{
  "n_kv_head": 2,
  "vocab_size": 8192,
  "norm": "layernorm",
  "norm_eps": 1e-05,
  "qk_norm": false,
  "tie_embeddings": true,
  "init_std_qkv": 0.0846,
  "init_std_up": 0.0846,
  "optimizer": "adam_atan2",
  "lr": 0.00372,
  "beta1": 0.9,
  "grad_clip": 0.5,
  "doc_mask": true,
  "train_tokens": 88390000
}
Each number is 500 + 40 x the weight over its row's rms, rounded and kept within 0 to 999. Layers, rows and columns count from 0. Numbers have three digits each. The size before them is the row's rms in percent of the matrix's.

# k: layer 6 attention key, 64x64, rms 0.159, rows 43-63, columns 0-63
# q: layer 6 attention query, 64x64, rms 0.166, rows 44-63, columns 0-63
# v: layer 6 attention value, 64x64, rms 0.132, rows 32-57, columns 0-63
# o: layer 6 attention output (transposed), 64x64, rms 0.131, rows 32-57, columns 0-63
k43 095:448564494460405474537491488496505458485527520524454525540497401432543510417535514412461539569496429523547531527518501516562553501479500434501479504477537545532483469485515535501494557535490505
q44 113:443375526492521528464525476492536520459451527506479480557548484561506518557454511527524502464500563519511488442500469486514501442457525591449591546485495517497468516543486461465565560513542471
k44 104:478476520517513495480576459531532479534496592552570432480491388441540451555494512510483563483510562502479507507499471485539488472479507554488466450479431540525445505501404478525549488513490462
q45 092:476569490528438535490512485558548490522511509500486485474417502477482429433446508484528538451450456533588526486477531519574489526467417581530520528505543540545491495544520538475510514416461495
k45 162:481518555565469513404518543583441533532520558508438513521461457459503491526467460516403524473478466525549471520451432508552460491518532504482540507577470518537515501477510468459459553513450461
q46 098:460544470510500506492509525516522501541530504543540482509492491531563550455537433503449561492372473462433619487548473505478495465459478547517512475553459574536444497511488475502507467528458538
k46 124:484552510525441558365544523569455567469527486519516544466489483505493570482510411496468491475505471523505555486483516491560495438472488468560460476501482525548474523508521454483463575470442515
q47 107:514588502468491537495510468531538483552480488466484483521431533408440441501523544447475552505490483506479563518550509550491569536526423507490442506467562473426526495594478533506482466460471486
k47 104:502525494476500460532442506546506519546515453471401538503499499469563461502505507456493467548478497573524536543495469455483494479490514490381529523536464557539610476477523490426523503429470541
q48 088:486537539465465500527473468493501447577488515486521494551507512485533553563538379512515490505485537477475439415474492537461434532514504475576512529567484475551545513536507422518554463487433507
k48 096:468524431542499561510445515535559427511427484518560478459530515546485507529474412525522480448548527509490477472499446500561494506462433483512498540459532539456507519547489458619544524488477462
q49 062:519551494488436485516565521537428498636522526504488534483506464454502573500552495449481543548552516482461503467448527473564510465501555452510457459480478550455428489530537522565511506522477483
k49 078:499528548518488465522569503485442488537561524528442509556459421479478448444546522500459503503500456487512507517526523569489486486515618436525514494554565525470416489460545505443512549548525488
q50 112:489548554421472483465481568549493451541506477506548503489501477427450516541541435525496485486501525483489488420443521547422479509525520423574498536549503533513467553528566446560532475497463478
k50 095:415471570542475509494515533529474523557488591478501531523459481477511464504491538484487533458497438482520477472523526577590530450476526429519430465499540553442451506522527474508503555591487497
q51 091:556495427485539570533551423485474513565478491495471501501428497526507521497547576507520514604482550468491528544499504440566515556518527492472502453458453489484454415516514499549460484470482556
k51 093:572529468504555472506522421463510466405514469530492476527491565514491567481496479527510476476543486461508501575481544470451487528491429614459572499506509505531490427445531489493512538456552483
q52 073:452523518521457475507550571509493441465574507521520494485551454417549541524453415514475473421560466536505513527478524498516478463475497467531498540532537527525559565424515514484518506532500400
k52 106:431459467462451510536455539491500481570516554508543559531492476519528439524493469482512517499490475499529423449517447512572512487525599456518464533531495503382502514537529518558551483569484525
q53 091:449462409554536502524496453482464523481549520478435505556497512538512616517490536495509570492523459502512544585584489471540572504513475512530496477499469510545420443505452533484449511493494500
k53 068:496510444509461446489436527455516496495517508434538526490471523560405510429512510491479547461491512543446554513503559425555545483520515436490450552416493484433451540511537481527520451447488491
q54 088:545491556435519468509498556532497489546481467522530518473501508431449483523504429489453410521515558454484462462413493496480471545527581469508484512516522514399525551551495459555562459504481472
k54 067:498463477528499481484528532550499490508498499489486535557503530515582538496438505550429496513478496473526505525474480473424497568500390576445571425510491513540482568482527415481496552504494434
q55 106:490480544473505492451524531537548507498445490531536536457547502495480535522452476516480437448541486429505410424427475533527460480481514512503526510506560496438500595475508422522589527539503448
k55 086:482464506526509473405601571562467495518449535540537460517492511511510528514464470570519559436495459470543516489528472534552456536475503485498567480525486536516445502488489383507491532545465457
q56 096:470529523498472476425524551562505507467481528515492532468440445465486469413446469520474460464485487513540438481418547546456539511484470540574550536527585479523497585536553505504533516473457511
k56 089:469430563514495466456528546579445562543466547502417500531492496466547478565478489492471524481480506513558459519454433507493443498559525519424573499574456501543537460487482485485439507535495506
q57 095:480489490497510516536436416518518446530513547470385531462472470502562485435455506475534541599483527562520474495582487519460520560511502502467534558489458530499483438481495528498471500500471577
k57 083:494525442489506478573455483464474565479469540461456522574496515496446484401461511545495572562558499514483443477572489470469521521517522446448529530471559493493534479537457527546509409466501496
q58 119:500530455511575497542532484412525481558521462539488496540545483543575529483514493446527434581509537489445526557561517440429497493500448486423478512444446532517491436485480510509464477542517530
k58 084:521528454499474454556524506419532471456511542490519530576520487506481539454470522459552459490510491495432566468575620495420518453457449458492501509469509495528441488489504560492557502495532544
q59 114:451562489534422449486549511506488510477539542478446498469449452496567522438442441566458539504491453559558505528487505544509481494453459534518564516559520549569457468501547497483524534461461559
k59 116:449473525586497529445564540549422578462479564462475530497483517522484583559444439547460534468512513492552483500475449485499448532528491469496544463572481531516486456464523454518436487516497504
q60 093:512486491454498441557492491507500484488498459539499585471509558460418452551463482444525451494545525491595496482476548505575439464538469542547553550473555538506481548483484513472480537431507441
k60 110:529486559483505553451518537491506475484510553537523434503501477433465388582458541494438497459506497535505398520471478532515492464542516577479594532530529472548490542474449486472509477509504477
q61 133:452559527491429485476534555538484493453524557477523489508457451427449495507486444555452536450505483511548483494437554559520493461451510514562520545528548553529422527480540475526532565495435465
k61 074:513473573526487528412514560585454524493515534524517533521509498518477506563476487549468485450491526505507381515411454477499494494541576550538533472570488487521511502516476422450504464518461503
q62 126:449411536536492434504462493514427506474533498439482567590515511507458479572529456513525522505549560552514477553477525511463467473504549473527579512556433499521465462479425536470526518516493516
k62 105:480384522488484556562503518443437485436496547486566491578582441502486491521482532509520497468544579536550438517484509470488504486499540509502489505532524442418465496528477475558516466482549489
q63 101:483559470437540484538507494476470535539505534560478535529498471466522543532577487461457496523564491477457539573529503481459539484527478422484365498494454503512482445490514451530438481579507510
k63 109:458517480501449439527511521500495514479566533483514585486510509490489567472479439477518465567491484518491517471511563544474510496424438431581486544494469545503420505479579539510550588469496538
v32 094:528474484521529502557490543474462490475536465513552476469572577548546435554477506487483447523485542422485497447441511422474465461566554488476535441521471490525474506461429459466541537427508505
o32 091:505531509462529596514563480555505499473579494433490503479443479402522492454505460497438519475503497530517484484509511574509461468475458524465594573529507498460516470482438464524499511487516596
v33 094:562530474444548445478504531523493516492475558519465529523445482447466530531470379513451497505477493440494567496453477505497495428446550484456533583492434502500440501507583535522492452496492479
o33 086:519478535483403445498446472453445492509499537508532543476523515497468429594405526504515477579487576494481500483573487484445514512541556513525425497516550508504497496524479542535493528425476519
v34 086:514452459561496443540479540533436541568432552498488507434517547477535485559440518561539545471482565456443451474504408463491497521550491518471518435471516492449567500528487490543526499473504490
o34 093:490529518427517558504546479543517504549562486455563538508464446488426507543541477492458428525515547511443497441474511507491464538471548509492501604497444471435529561493482412488447497507534504
v35 095:516486493558486522461535493487470496434491497456462479490454491519544496417497470452479509463589549540548535536511572572580530536424472473507460534486571491474501455535499503535506535536506400
o35 098:534455478499470455516488506480530500501400542521550489531555510553506496479442493563558518455504448512501474556532512487499582470535530461523452435433525483594481458464582515470435503515496454
v36 084:549532519466500454582452499495446570489444503526414567491496518533454469481470462522504546465448450538534523484527469532514500485485518453469534540493574554528463493482465524479631500467497455
o36 068:502450582482487459451571515496559517504534518464483523481496473548512521495441520475477529612464526486510491473452564491455448483520514492493496471548442474494527556528495516521382413560524496
v37 095:542522494502514458516487453512569503580491553569546432535442489527544448534580521506547503499454486508459429445464490498532477511468570532534507538476384506476467535463512502483494468452449492
o37 085:538548544528489489614526541591472484491527466517454494458488535417449481501458499431478413542536495507482583498520476499512442557454473530518454484463519519502513453500449517507506498532548562
v38 088:487525572493529497555479481523510467480509531516500541561494530557460498528525461471534438451389444510512523531501598487443457496461512523551462541505500490496445452492460539411485439462518561
o38 084:512472538512528530490528465492531463399510480527432462481463558437522525450534581446522585507432508469571536490521463523555514479514469466474560454538496527459449500499420545520525507501541533
v39 106:506460491474518529458476507509502387517520460509486513559567460574524446514514521488447450526539418491535517504484552523613519497507473499475526474472461468468472480487518515542567566455530421
o39 094:532548471570529488539527509484426516478487537557595440502520503444570475397486462528496554431504531440527476497473500481475508481532471470498498508484568480575569465450540510480454464488515517
v40 083:452565496521478504541479541490518501458431523476466457500477447501506524496504531505492491539492498549566452570513542490504493465462449511482462574558547475491549447504379512472407487568504434
o40 076:492489486577518548402531504505549530506442494506505510494490466533510527470494520467516485506473573488483468535473434485504504486532579416522492390463425517479510494521598476476571507531479554
v41 086:435545494470477507485552521514486435502517573596491424538545472488527506479522453457511533503581443429529525461458548463465561413427495466487491524473547517539458512501515493507546457522493519
o41 088:479516504545431488468443514457523515498463507607534519480498461476557488498463516500508526416452516582499441543513438493532438511454475566548469468534499493569529470555495576522480518511459443
v42 076:496571418528551517491523457494485560492497425545514526534507489479561512503406537547519563546525542529499517441405444506459548436465537514485519477521487536484460541487522486533452431523484464
o42 073:468452475464472502474464541526476521552498568419484459493500482555503425579475458517481414522558510538508491552592521486546437543457519523495474545513513436538472479475513526487485543417477523
v43 091:515433481475560503407535476518528392472481498483532518489534531463541523447504475469460558431597509479584511545473440550526474506522477488465474476521565483492508483536537464508467546539527464
o43 092:485525454514481510512493449493421521567462537530490488599535462523484452554479445518539509480499467524477516478515540503507602424577545455524419510452500479542562518452534517458479509461462474
v44 084:519575508557501533446483469522483589497551520471479555397461451473509521506462515501511451591505467551491495523473559463509533559441507498470426515452520545498533480468540490470570444493486482
o44 081:524438475451461451501473518429538474505422503509567467475531549589525512477487517572467463508546510523546478496525492499576460496467508521557554484478527493590425427517513537513432502492465511
v45 092:557456461476506508505508510501547431433488460546539497541594519565514527491546509457486446533538479456552447479446515483583449444429541503543528565524431481461500518486517475528462523470503457
o45 089:508570471560541529518505498517444488524551487455520446511456475386515474521457448495458568478473504497519580510519442517471544493508488490486461465454562451526569456488524504490542514504502615
v46 097:524520508470450487531479479493501542525513519577483465521512423553487456471529433479452434523444428484508429456533587535506525484463508520538539552459549511479514442458504541473604533459475501
o46 097:521510548554508476503535561472547474472484484560496492423487508445569551421455562516518543471465522526486475515440447456472470520453463523473522427533487494570486456529506541529471431561535561
v47 098:485480555460436538590432532493526456517556513532475483535577474548505474506527476547448491511422395465459390512506511449474490465497526511498497489469503509522511513508473538472543455514556548
o47 097:490535524525557514448535494505509504485540454565495498451461462440548560466517532466518531470452580475511502482422441508479427536449430528436548531583451479472511532531464521506510484553503561
v48 082:558476484479517461537501452480490557498573413491565545465515523492517527501494487520488440535435435496443502470512598530524478475500504539561559501474482559530465507398481480527569484456478529
o48 087:498480536504464468535515547458533448441492510454457435447501544488542481464493502570531527477515489501576503504482492508536537504435407519470569481558559512567398430524502550532496492510491551
v49 086:581579514528507483455478472477455530519430486468569521507426444475542490491469572480465486522453554601538458440531488526462496594494448486546493522534492471493457539498454507479505482524494461
o49 080:475498502478549501494527542575561553456468505483493399450515554609451546514506446526476474554557493474473494518563514477490508498456547481516407494458478511494510533515519460519491425481456556
v50 092:540521484477522435505536508533534589568505577460476506497464446474477481442542485518534488491421504511503628535523534523518473490442499532495550527512532507549524459499515499425483441420489528
o50 085:519439566465514515524515514426472492468478521469487536455516562501522487551464550502510492530516518527532466515467518484510516461534504438543578395476457552491476431455460622555458523504523491
v51 080:492436478478462492505533488498502529535510444583571429497604534481527461506526498507493506562436542527433480457504467479466458467495488506537471409443459495593470549486521465517538458515478519
o51 074:475551537511553570534439526547537490498550505504455497454422515466529524532503470532475448439545473535510499514467451504519473532398449557432521568573502486484527485518421543470485516480512545
v52 091:549590506421546502440488529500472527517546517561568437515510511517533544491477463536456450515545527434511466447422508494511544454513556489496480564477459491533460523445554459559503488516483438
o52 095:528489452503412428518463503458500479512454526565512521495513549486504459528409450510483498481551477528485501521589491504507457503468518556501460507496573496593463471544524568532514472404469541
v53 096:589589552500510454530525531497489482551515512426507507581471465472483523519499484486472552467457532496489559470480499480574496448447544492452527566455407534512459495531532521469518524412493515
o53 090:568460485461463415540468510480461531394476539518521498470552544501497448542414482516511444560544543481559488521564518566453522506472507498551449472527528501524523441471454529513445518484529512
v54 105:513468514543465485519510502521471607478461454461446502467534485535540469508442583517524440555536522522477489497476567422529511535549450520480591497493478457486557446488397513499506503480517467
o54 097:502528482435567598458573502506534502490487495424578476453502481479502553438542445520453489523538537472484404488496486505483474517517513468498584515492499521493460482454559448493460507492563566
v55 103:509471518471510550507501435497505480423525428519498634550514532564520473465476499541474454486466510496491558482510531446461467525487470530495577516535512475543442474454439506401500444507520504
o55 091:464494539495558566438551493498502512461517519439449395453482524477540505461535490499557601541496480496567458493513507521534504470552438467451564508520525490502402487468481523508490531464493558
v56 075:511419507459433553540497498475540451445467478553496420508549508574455507457590555508497522559476459439542462513494447463472447490513483499510511511549543495479514492494412497446526530486527555
o56 091:445566507538591573452536506504502511549564444432475525514456438437511555488542502475466552492440527503487514485446468493441482514514481487483498471538434492441578536488492452497546500554499542
v57 102:491452539489487529460484505519527469482470481532509535420442569539445515548507531490572565457447459491507470500512458441450539509555459532526406449496476469519486504483512483427428472557504572
o57 099:490513501490547555483488398532493472531533487477423531594479541502447530495599535432477469552472445490495547481540505525560452517527513503501501502543500528427475563488452436484514503460490446